config = dict(
    num_hidden_layers=9,
    hidden_size=128,
    num_attention_heads=4,
    num_key_value_heads=4,
    head_dim=32,
    intermediate_size=320,
    vocab_size=1024,
    hidden_act='swiglu',
    norm='rmsnorm',
    norm_place='pre',
    norm_eps=1e-06,
    positions='rope',
    rope_theta=10000.0,
    rope_fraction=1.0,
    qk_norm=True,
    attn_scale=0.362,
    bias='none',
    tie_word_embeddings=False,
    parallel_block=False,
    init='uniform',
    init_std_qkv=0.0361,
    init_std_o=0.0361,
    init_std_up=0.0361,
    init_std_down=0.0,
    optimizer='soap_variant',
    learning_rate=0.006,
    beta1=0.95,
    beta2=0.95,
    weight_decay=0.0,
    lr_head=0.00648,
    warmup_steps=40,
    schedule='wsd',
    decay_fraction=0.919,
    decay_shape='linear',
    final_lr_fraction=0.0,
    batch_tokens=[16384, 32768],
    max_seq_len=256,
    doc_mask=True,
    train_tokens=137600000,
    max_steps=5901,
    dataset='wikipedia_en',
)
Each number is 50 + 12 x the weight over its row's rms, rounded and kept within 0 to 99. Layers, rows and columns count from 0. The size before them is the row's rms in percent of the matrix's.

# layer 6 MLP up, 320x128, rms 0.328, rows 62-78, columns 0-63
105:39 41 58 72 50 59 50 29 27 72 51 53 35 58 48 42 46 48 38 66 51 66 26 58 48 78 42 55 55 47 73 47 60 44 66 61 45 55 61 44 42 70 51 31 46 54 50 74 70 29 22 52 45 55 54 43 31 61 59 46 47 42 51 66
103:55 42 46 63 49 50 29 52 48 32 51 51 59 67 75 32 53 66 70 35 51 46 69 34 72 26 69 48 53 57 44 47 60 47 24 20 56 58 55 57 55 61 39 64 57 58 45 76 53 68 36 39 65 46 59 60 48 58 61 57 67 47 54 36
100:58 39 43 38 55 43 55 61 46 65 22 29 60 39 60 49 58 61 46 67 57 68 51 54 64 30 42 40 46 43 72 37 54 56 44 58 36 50 64 37 35 52 62 79 53 57 54 41 51 40 57 58 56 53 36 55 53 38 44 63 53 59 63 57
101:50 56 61 47 59 58 48 63 46 39 53 57 54 57 39 38 55 54 48 62 47 50 47 30 59 44 42 61 47 37 56 36 54 45 33 34 29 50 58 42 42 21 61 43 35 53 54 55 53 47 53 52 40 45 57 44 62 65 20 39 38 49 65 82
097:34 46 38 53 55 23 45 56 45 37 31 61 43 62 48 61 56 67 46 41 58 37 42 58 40 39 36 51 50 76 59 64 45 29 73 47 31 29 40 53 11 40 55 48 42 42 56 63 23 51 67 50 55 58 50 48 57 28 45 41 32 74 62 48
101:58 49 56 36 60 29 59 46 49 46 36 44 51 48 56 56 32 42 64 41 45 37 32 41 48 40 49 73 10 44 58 68 37 52 39 34 52 52 19 55 54 28 56 33 52 82 46 54 31 63 37 72 32 57 68 62 57 54 58 44 41 40 51 43
095:27 57 54 53 52 55 56 62 59 44 56 59 63 42 59 46 45 53 49 54 31 62 70 52 45 40 32 53 75 62 74 65 49 41 64 41 63 70 48 44 47 39 54 67 69 47 64 57 49 40 35 49 22 50 52 54 45 41 49 30 37 37 54 61
099:41 49 59 41 38 50 14 36 64 80 69 60 55 46 36 54 49 39 39 52 48 46 41 33 30 49 59 49 41 26 52 55 55 82 62 44 48 53 48 52 41 37 49 56 50 47 48 41 46 54 21 29 38 25 64 49 40 39 65 44 54 61 59 71
098:58 59 50 57 43 31 46 35 52 61 50 41 48 30 56 78 38 59 38 45 57 50 69 53 58 42 51 51 61 47 48 28 45 58 41 45 69 68 50 69 41 45 37 58 31 54 44 44 54 67 63 40 47 27 44 71 63 50 59 47 66 48 47 47
090:75 41 38 61 27 83 32 35 38 45 35 53 49 47 50 43 61 63 42 44 56 54 35 50 45 31 52 61 40 45 37 54 44 55 34 55 50 69 61 38 46 72 71 48 53 50 48 57 35 29 51 40 24 55 58 61 75 65 40 30 38 57 44 58
095:47 68 61 42 15 56 41 70 49 62 33 52 40 51 55 49 39 48 46 58 59 38 22 50 32 44 33 44 62 45 39 23 35 47 52 26 60 47 78 28 75 68 43 39 56 43 45 46 60 47 57 59 58 51 40 38 42 45 60 45 65 60 36 29
096:37 66 69 48 34 51 66 42 60 26 61 64 60 71 39 33 47 56 62 56 55 61 56 55 50 46 14 33 73 58 59 43 60 50 28 69 56 58 28 67 45 39 47 58 71 42 53 55 61 47 38 33 47 39 50 61 38 54 53 61 41 53 55 55
092:59 48 67 28 50 56 37 55 53 54 67 60 56 57 48 38 28 77 83 51 47 51 43 65 74 71 62 42 46 35 54 37 57 49 51 43 41 46 47 61 49 44 55 29 56 42 57 67 64 47 46 54 50 61 51 55 39 58 61 36 38 64 43 65
098:25 51 38 60 36 53 63 61 61 44 84 79 55 52 33 65 68 44 50 52 50 87 48 59 75 63 27 40 55 58 59 31 67 46 52 34 44 43 40 63 29 43 59 36 29 52 56 53 41 44 39 58 46 60 44 58 25 47 31 58 32 45 44 54
102:31 77 41 39 27 59 49 44 37 45 58 21 58 47 55 49 70 45 45 43 51 48 43 44 31 65 46 59 46 76 46 53 59 41 43 48 55 58 15 51 49 35 56 64 51 44 43 55 12 42 53 44 56 62 39 64 44 38 53 37 47 38 54 67
091:47 48 51 62 61 51 45 52 60 36 84 49 56 68 70 45 35 73 48 68 67 62 31 51 49 44 41 31 47 40 53 50 83 50 69 61 72 55 54 69 32 44 59 64 68 53 53 50 71 62 60 44 36 52 36 55 44 37 53 46 43 64 58 47
098:50 51 58 40 56 55 67 52 52 72 37 48 66 48 54 36 34 41 69 71 61 69 50 44 51 52 40 65 54 33 25 45 58 41 38 54 46 48 47 52 54 46 59 31 50 44 54 50 24 56 37 46 41 55 55 14 55 43 57 54 56 69 23 51
# layer 6 MLP down (transposed), 320x128, rms 0.317, rows 62-78, columns 0-63
106:44 61 58 63 56 46 33 37 60 53 78 44 67 23 44 54 28 54 49 59 64 75 36 43 60 71 52 40 49 61 58 40 40 55 65 57 52 58 39 70 47 48 58 37 55 36 51 41 69 67 38 70 53 31 48 36 40 38 36 45 47 46 58 61
104:60 39 44 40 70 46 46 53 54 45 45 51 51 77 54 42 35 68 31 48 55 45 60 40 65 39 46 33 49 53 47 40 60 79 43 39 76 52 41 38 57 50 48 40 60 44 69 43 52 63 25 50 36 45 46 45 61 58 38 39 66 35 39 60
095:37 54 76 60 53 54 47 77 39 43 76 63 64 42 52 50 66 52 35 60 58 52 62 47 54 44 45 53 39 37 53 58 66 26 51 54 43 59 50 40 30 54 52 62 53 70 40 37 49 36 59 72 44 69 67 66 39 30 41 48 54 63 61 56
096:47 37 61 53 73 50 38 54 53 42 41 75 54 58 61 55 53 38 56 69 27 45 55 31 39 52 40 44 38 54 37 65 29 58 64 45 44 63 43 39 68 50 48 51 70 70 54 46 46 46 42 48 29 48 83 43 39 59 44 52 44 39 40 54
098:30 48 49 25 66 46 42 49 49 46 34 53 40 54 60 55 38 37 50 83 41 59 51 38 57 38 51 60 49 55 60 60 46 58 37 59 64 21 40 37 46 41 56 54 48 57 39 37 30 68 58 54 83 46 42 38 75 53 55 52 46 43 43 45
100:64 52 50 54 28 38 54 43 43 62 46 51 51 53 34 40 55 41 57 73 45 48 30 48 55 57 35 45 59 48 27 54 58 51 57 38 37 51 57 42 70 46 48 60 16 50 47 43 56 56 68 63 37 47 53 45 42 69 25 65 71 47 52 47
101:50 57 31 40 61 40 42 50 28 47 41 64 62 39 56 36 34 51 50 66 69 51 56 52 48 34 50 45 47 61 50 41 52 34 58 48 64 58 40 33 70 59 46 76 37 41 52 53 31 66 58 49 36 49 59 64 53 42 47 76 59 51 24 48
107:36 45 66 49 61 42 28 61 34 55 31 53 50 52 40 28 57 56 51 40 51 51 38 50 54 48 53 53 38 42 50 40 47 45 66 44 54 57 43 58 55 49 48 70 46 71 48 49 59 35 44 52 52 57 51 34 54 34 49 64 47 59 58 79
097:27 53 42 54 63 48 42 53 62 49 76 38 48 52 42 63 60 42 49 27 63 58 57 42 48 57 36 40 37 55 42 42 48 52 64 71 56 44 54 37 43 58 54 58 38 57 54 57 61 50 43 50 51 48 47 33 56 50 75 20 55 37 82 64
093:72 47 72 33 66 50 52 57 57 37 33 35 44 34 44 44 42 37 39 51 57 54 42 55 52 38 39 59 58 17 38 40 71 31 49 29 58 50 43 49 65 54 40 42 48 74 33 54 47 46 53 55 56 44 63 67 61 65 39 50 50 39 56 49
098:59 75 85 37 48 37 51 48 55 76 54 22 46 48 31 23 46 43 60 42 56 39 66 57 43 58 54 44 35 56 60 41 44 37 35 56 55 25 40 34 39 57 51 60 55 47 62 45 38 59 44 62 55 45 39 66 40 42 76 42 49 61 52 47
099:53 48 64 51 60 46 47 59 59 44 47 52 31 50 35 35 70 52 19 40 36 41 51 64 38 55 59 70 28 57 59 56 40 39 34 57 60 38 48 54 49 39 31 18 57 58 47 56 51 58 47 66 56 74 32 41 44 37 49 29 40 53 43 41
108:58 61 61 64 39 23 73 59 33 49 68 49 42 43 31 62 44 56 48 44 60 39 57 35 40 44 43 67 49 53 40 51 57 39 52 72 41 52 60 44 34 45 58 33 36 73 48 43 64 29 46 44 44 41 42 24 74 61 31 50 58 64 52 56
097:55 48 40 45 57 55 65 47 67 60 66 67 32 63 46 44 61 56 45 53 66 26 49 48 40 32 34 53 51 55 78 20 50 46 33 56 68 71 44 69 54 34 28 35 63 67 75 45 65 39 26 56 53 47 51 42 48 44 40 51 46 39 56 52
105:36 62 35 64 34 43 47 57 64 36 54 52 56 56 27 71 48 59 65 45 54 40 63 48 31 72 48 38 59 50 32 35 63 57 58 48 42 46 39 51 38 67 48 66 58 23 32 53 38 65 46 50 55 58 54 31 54 58 46 65 54 52 59 43
096:70 68 35 64 67 59 42 58 43 44 27 39 72 35 54 34 55 44 58 46 49 65 55 39 53 64 41 61 43 49 57 57 43 42 54 45 52 52 60 34 48 43 63 42 47 69 36 45 57 61 50 41 56 71 56 66 63 51 52 58 54 34 39 51
101:46 56 65 34 65 38 39 32 35 49 34 69 50 36 52 32 33 50 32 25 39 39 61 34 49 39 74 40 51 51 71 63 62 44 67 48 52 60 63 42 59 48 53 39 81 59 39 33 49 53 31 39 48 62 38 46 42 44 53 43 63 54 58 29
# layer 6 MLP gate, 320x128, rms 0.307, rows 63-79, columns 0-63
097:38 38 25 42 61 32 47 63 75 43 52 54 51 61 62 55 38 31 40 75 57 53 44 61 68 43 41 63 49 59 48 52 36 46 52 62 47 54 60 42 59 52 44 63 28 60 46 55 80 57 49 49 66 54 64 37 48 52 45 50 70 66 45 50
094:61 35 27 70 53 23 60 80 66 51 53 58 40 33 43 39 69 59 51 39 47 43 65 30 42 44 61 59 54 57 49 45 31 69 30 44 50 64 63 30 41 53 52 52 54 65 55 39 52 57 44 65 29 50 56 39 47 47 55 60 63 60 47 38
100:39 72 48 56 56 33 54 46 42 59 28 45 36 50 63 60 29 63 44 56 44 47 69 49 52 54 51 45 44 63 43 48 29 44 50 78 63 39 38 46 49 34 47 64 20 57 62 53 49 70 69 53 53 42 42 52 57 42 81 47 50 41 14 53
099:47 39 44 34 43 61 45 37 57 69 50 38 53 40 43 67 30 59 60 43 55 39 59 45 42 45 74 52 45 40 61 54 44 55 52 57 48 61 67 49 47 61 34 50 63 54 31 59 38 39 54 53 32 45 65 46 37 49 50 27 43 64 48 78
106:57 39 42 43 74 58 42 58 71 59 53 48 55 44 44 44 34 73 51 42 46 47 32 62 69 33 61 58 35 23 49 62 40 62 47 43 51 41 24 42 56 48 68 53 44 39 66 45 59 74 63 60 49 50 61 44 52 51 72 51 47 38 57 30
096:22 38 56 40 48 60 49 43 42 49 50 19 60 68 52 50 57 45 68 50 47 40 46 56 50 61 37 66 61 64 31 50 29 63 55 72 71 49 53 43 72 46 33 47 70 42 36 30 42 44 57 59 39 43 47 62 49 50 49 34 42 53 52 44
106:32 40 43 53 49 33 61 69 32 52 56 47 71 40 36 50 25 62 46 56 28 49 56 60 41 74 53 46 45 67 69 28 65 49 22 59 77 47 48 53 33 52 42 47 35 47 49 61 55 66 74 46 32 80 49 47 51 41 46 54 62 64 52 45
095:54 83 66 48 34 53 36 37 59 50 65 45 41 37 46 37 49 53 57 57 54 34 63 29 52 63 51 58 74 42 46 45 72 50 36 54 58 69 41 45 70 58 55 35 57 68 84 58 50 60 49 47 35 64 54 25 37 47 46 54 72 39 50 51
096:55 54 54 38 67 44 45 50 59 35 56 35 37 52 61 55 49 63 71 35 52 46 17 73 62 65 41 43 76 43 50 54 49 36 60 52 37 60 36 62 67 51 23 68 51 44 43 56 62 60 31 50 49 33 58 44 64 29 46 40 64 42 35 40
099:40 36 35 37 56 71 51 54 49 56 53 63 29 65 62 44 62 36 24 38 09 35 55 49 48 58 31 36 43 51 60 56 43 56 43 45 55 50 69 54 53 44 69 52 43 47 49 43 45 49 47 62 51 56 48 60 42 57 56 39 53 40 51 64
094:57 37 51 26 65 60 57 47 60 50 79 43 37 44 23 26 37 55 48 37 50 59 35 26 49 57 51 56 47 35 56 43 49 47 47 36 25 68 39 34 76 39 58 45 42 47 47 67 40 44 41 46 32 61 65 56 60 12 41 36 40 47 53 51
099:54 36 41 56 45 71 49 54 45 43 54 48 37 59 45 58 36 57 51 49 48 29 53 36 61 41 40 50 49 54 60 77 50 84 78 58 44 76 41 48 45 67 69 47 60 63 36 49 45 48 78 56 55 56 49 50 60 39 36 33 50 59 53 58
094:56 66 36 58 49 70 39 59 48 39 40 49 53 45 35 66 38 58 31 21 38 37 58 46 53 54 38 33 58 65 54 67 52 44 46 76 32 67 49 51 47 68 47 71 46 48 54 62 50 51 80 46 59 63 57 46 45 71 43 37 36 44 43 65
107:53 57 81 61 60 43 55 39 63 37 59 70 50 60 68 50 49 48 34 61 51 61 58 59 73 81 49 52 43 65 43 48 57 51 46 67 60 41 73 41 47 59 41 59 31 51 58 48 57 56 60 38 68 53 43 52 62 47 33 41 50 52 49 38
102:47 35 50 48 66 52 55 72 49 70 24 58 33 43 39 40 35 24 47 66 40 40 56 51 50 61 40 77 61 43 52 48 45 54 73 57 60 57 55 47 81 34 53 37 67 52 51 36 36 45 32 46 45 47 58 70 74 58 37 32 60 38 16 35
096:46 29 58 62 60 46 49 69 41 45 14 39 60 36 64 59 41 52 23 27 70 62 54 52 52 30 43 53 65 36 54 33 47 55 38 65 62 33 48 63 38 41 56 34 60 66 61 70 73 49 47 39 50 51 41 47 43 34 31 37 55 50 62 52
103:62 61 67 74 46 49 55 48 57 23 49 51 46 48 62 39 64 40 42 42 50 73 55 64 57 36 42 53 48 38 30 60 54 51 55 57 58 58 34 33 56 45 43 61 28 47 59 51 60 45 62 50 43 51 68 40 53 53 50 51 45 55 47 42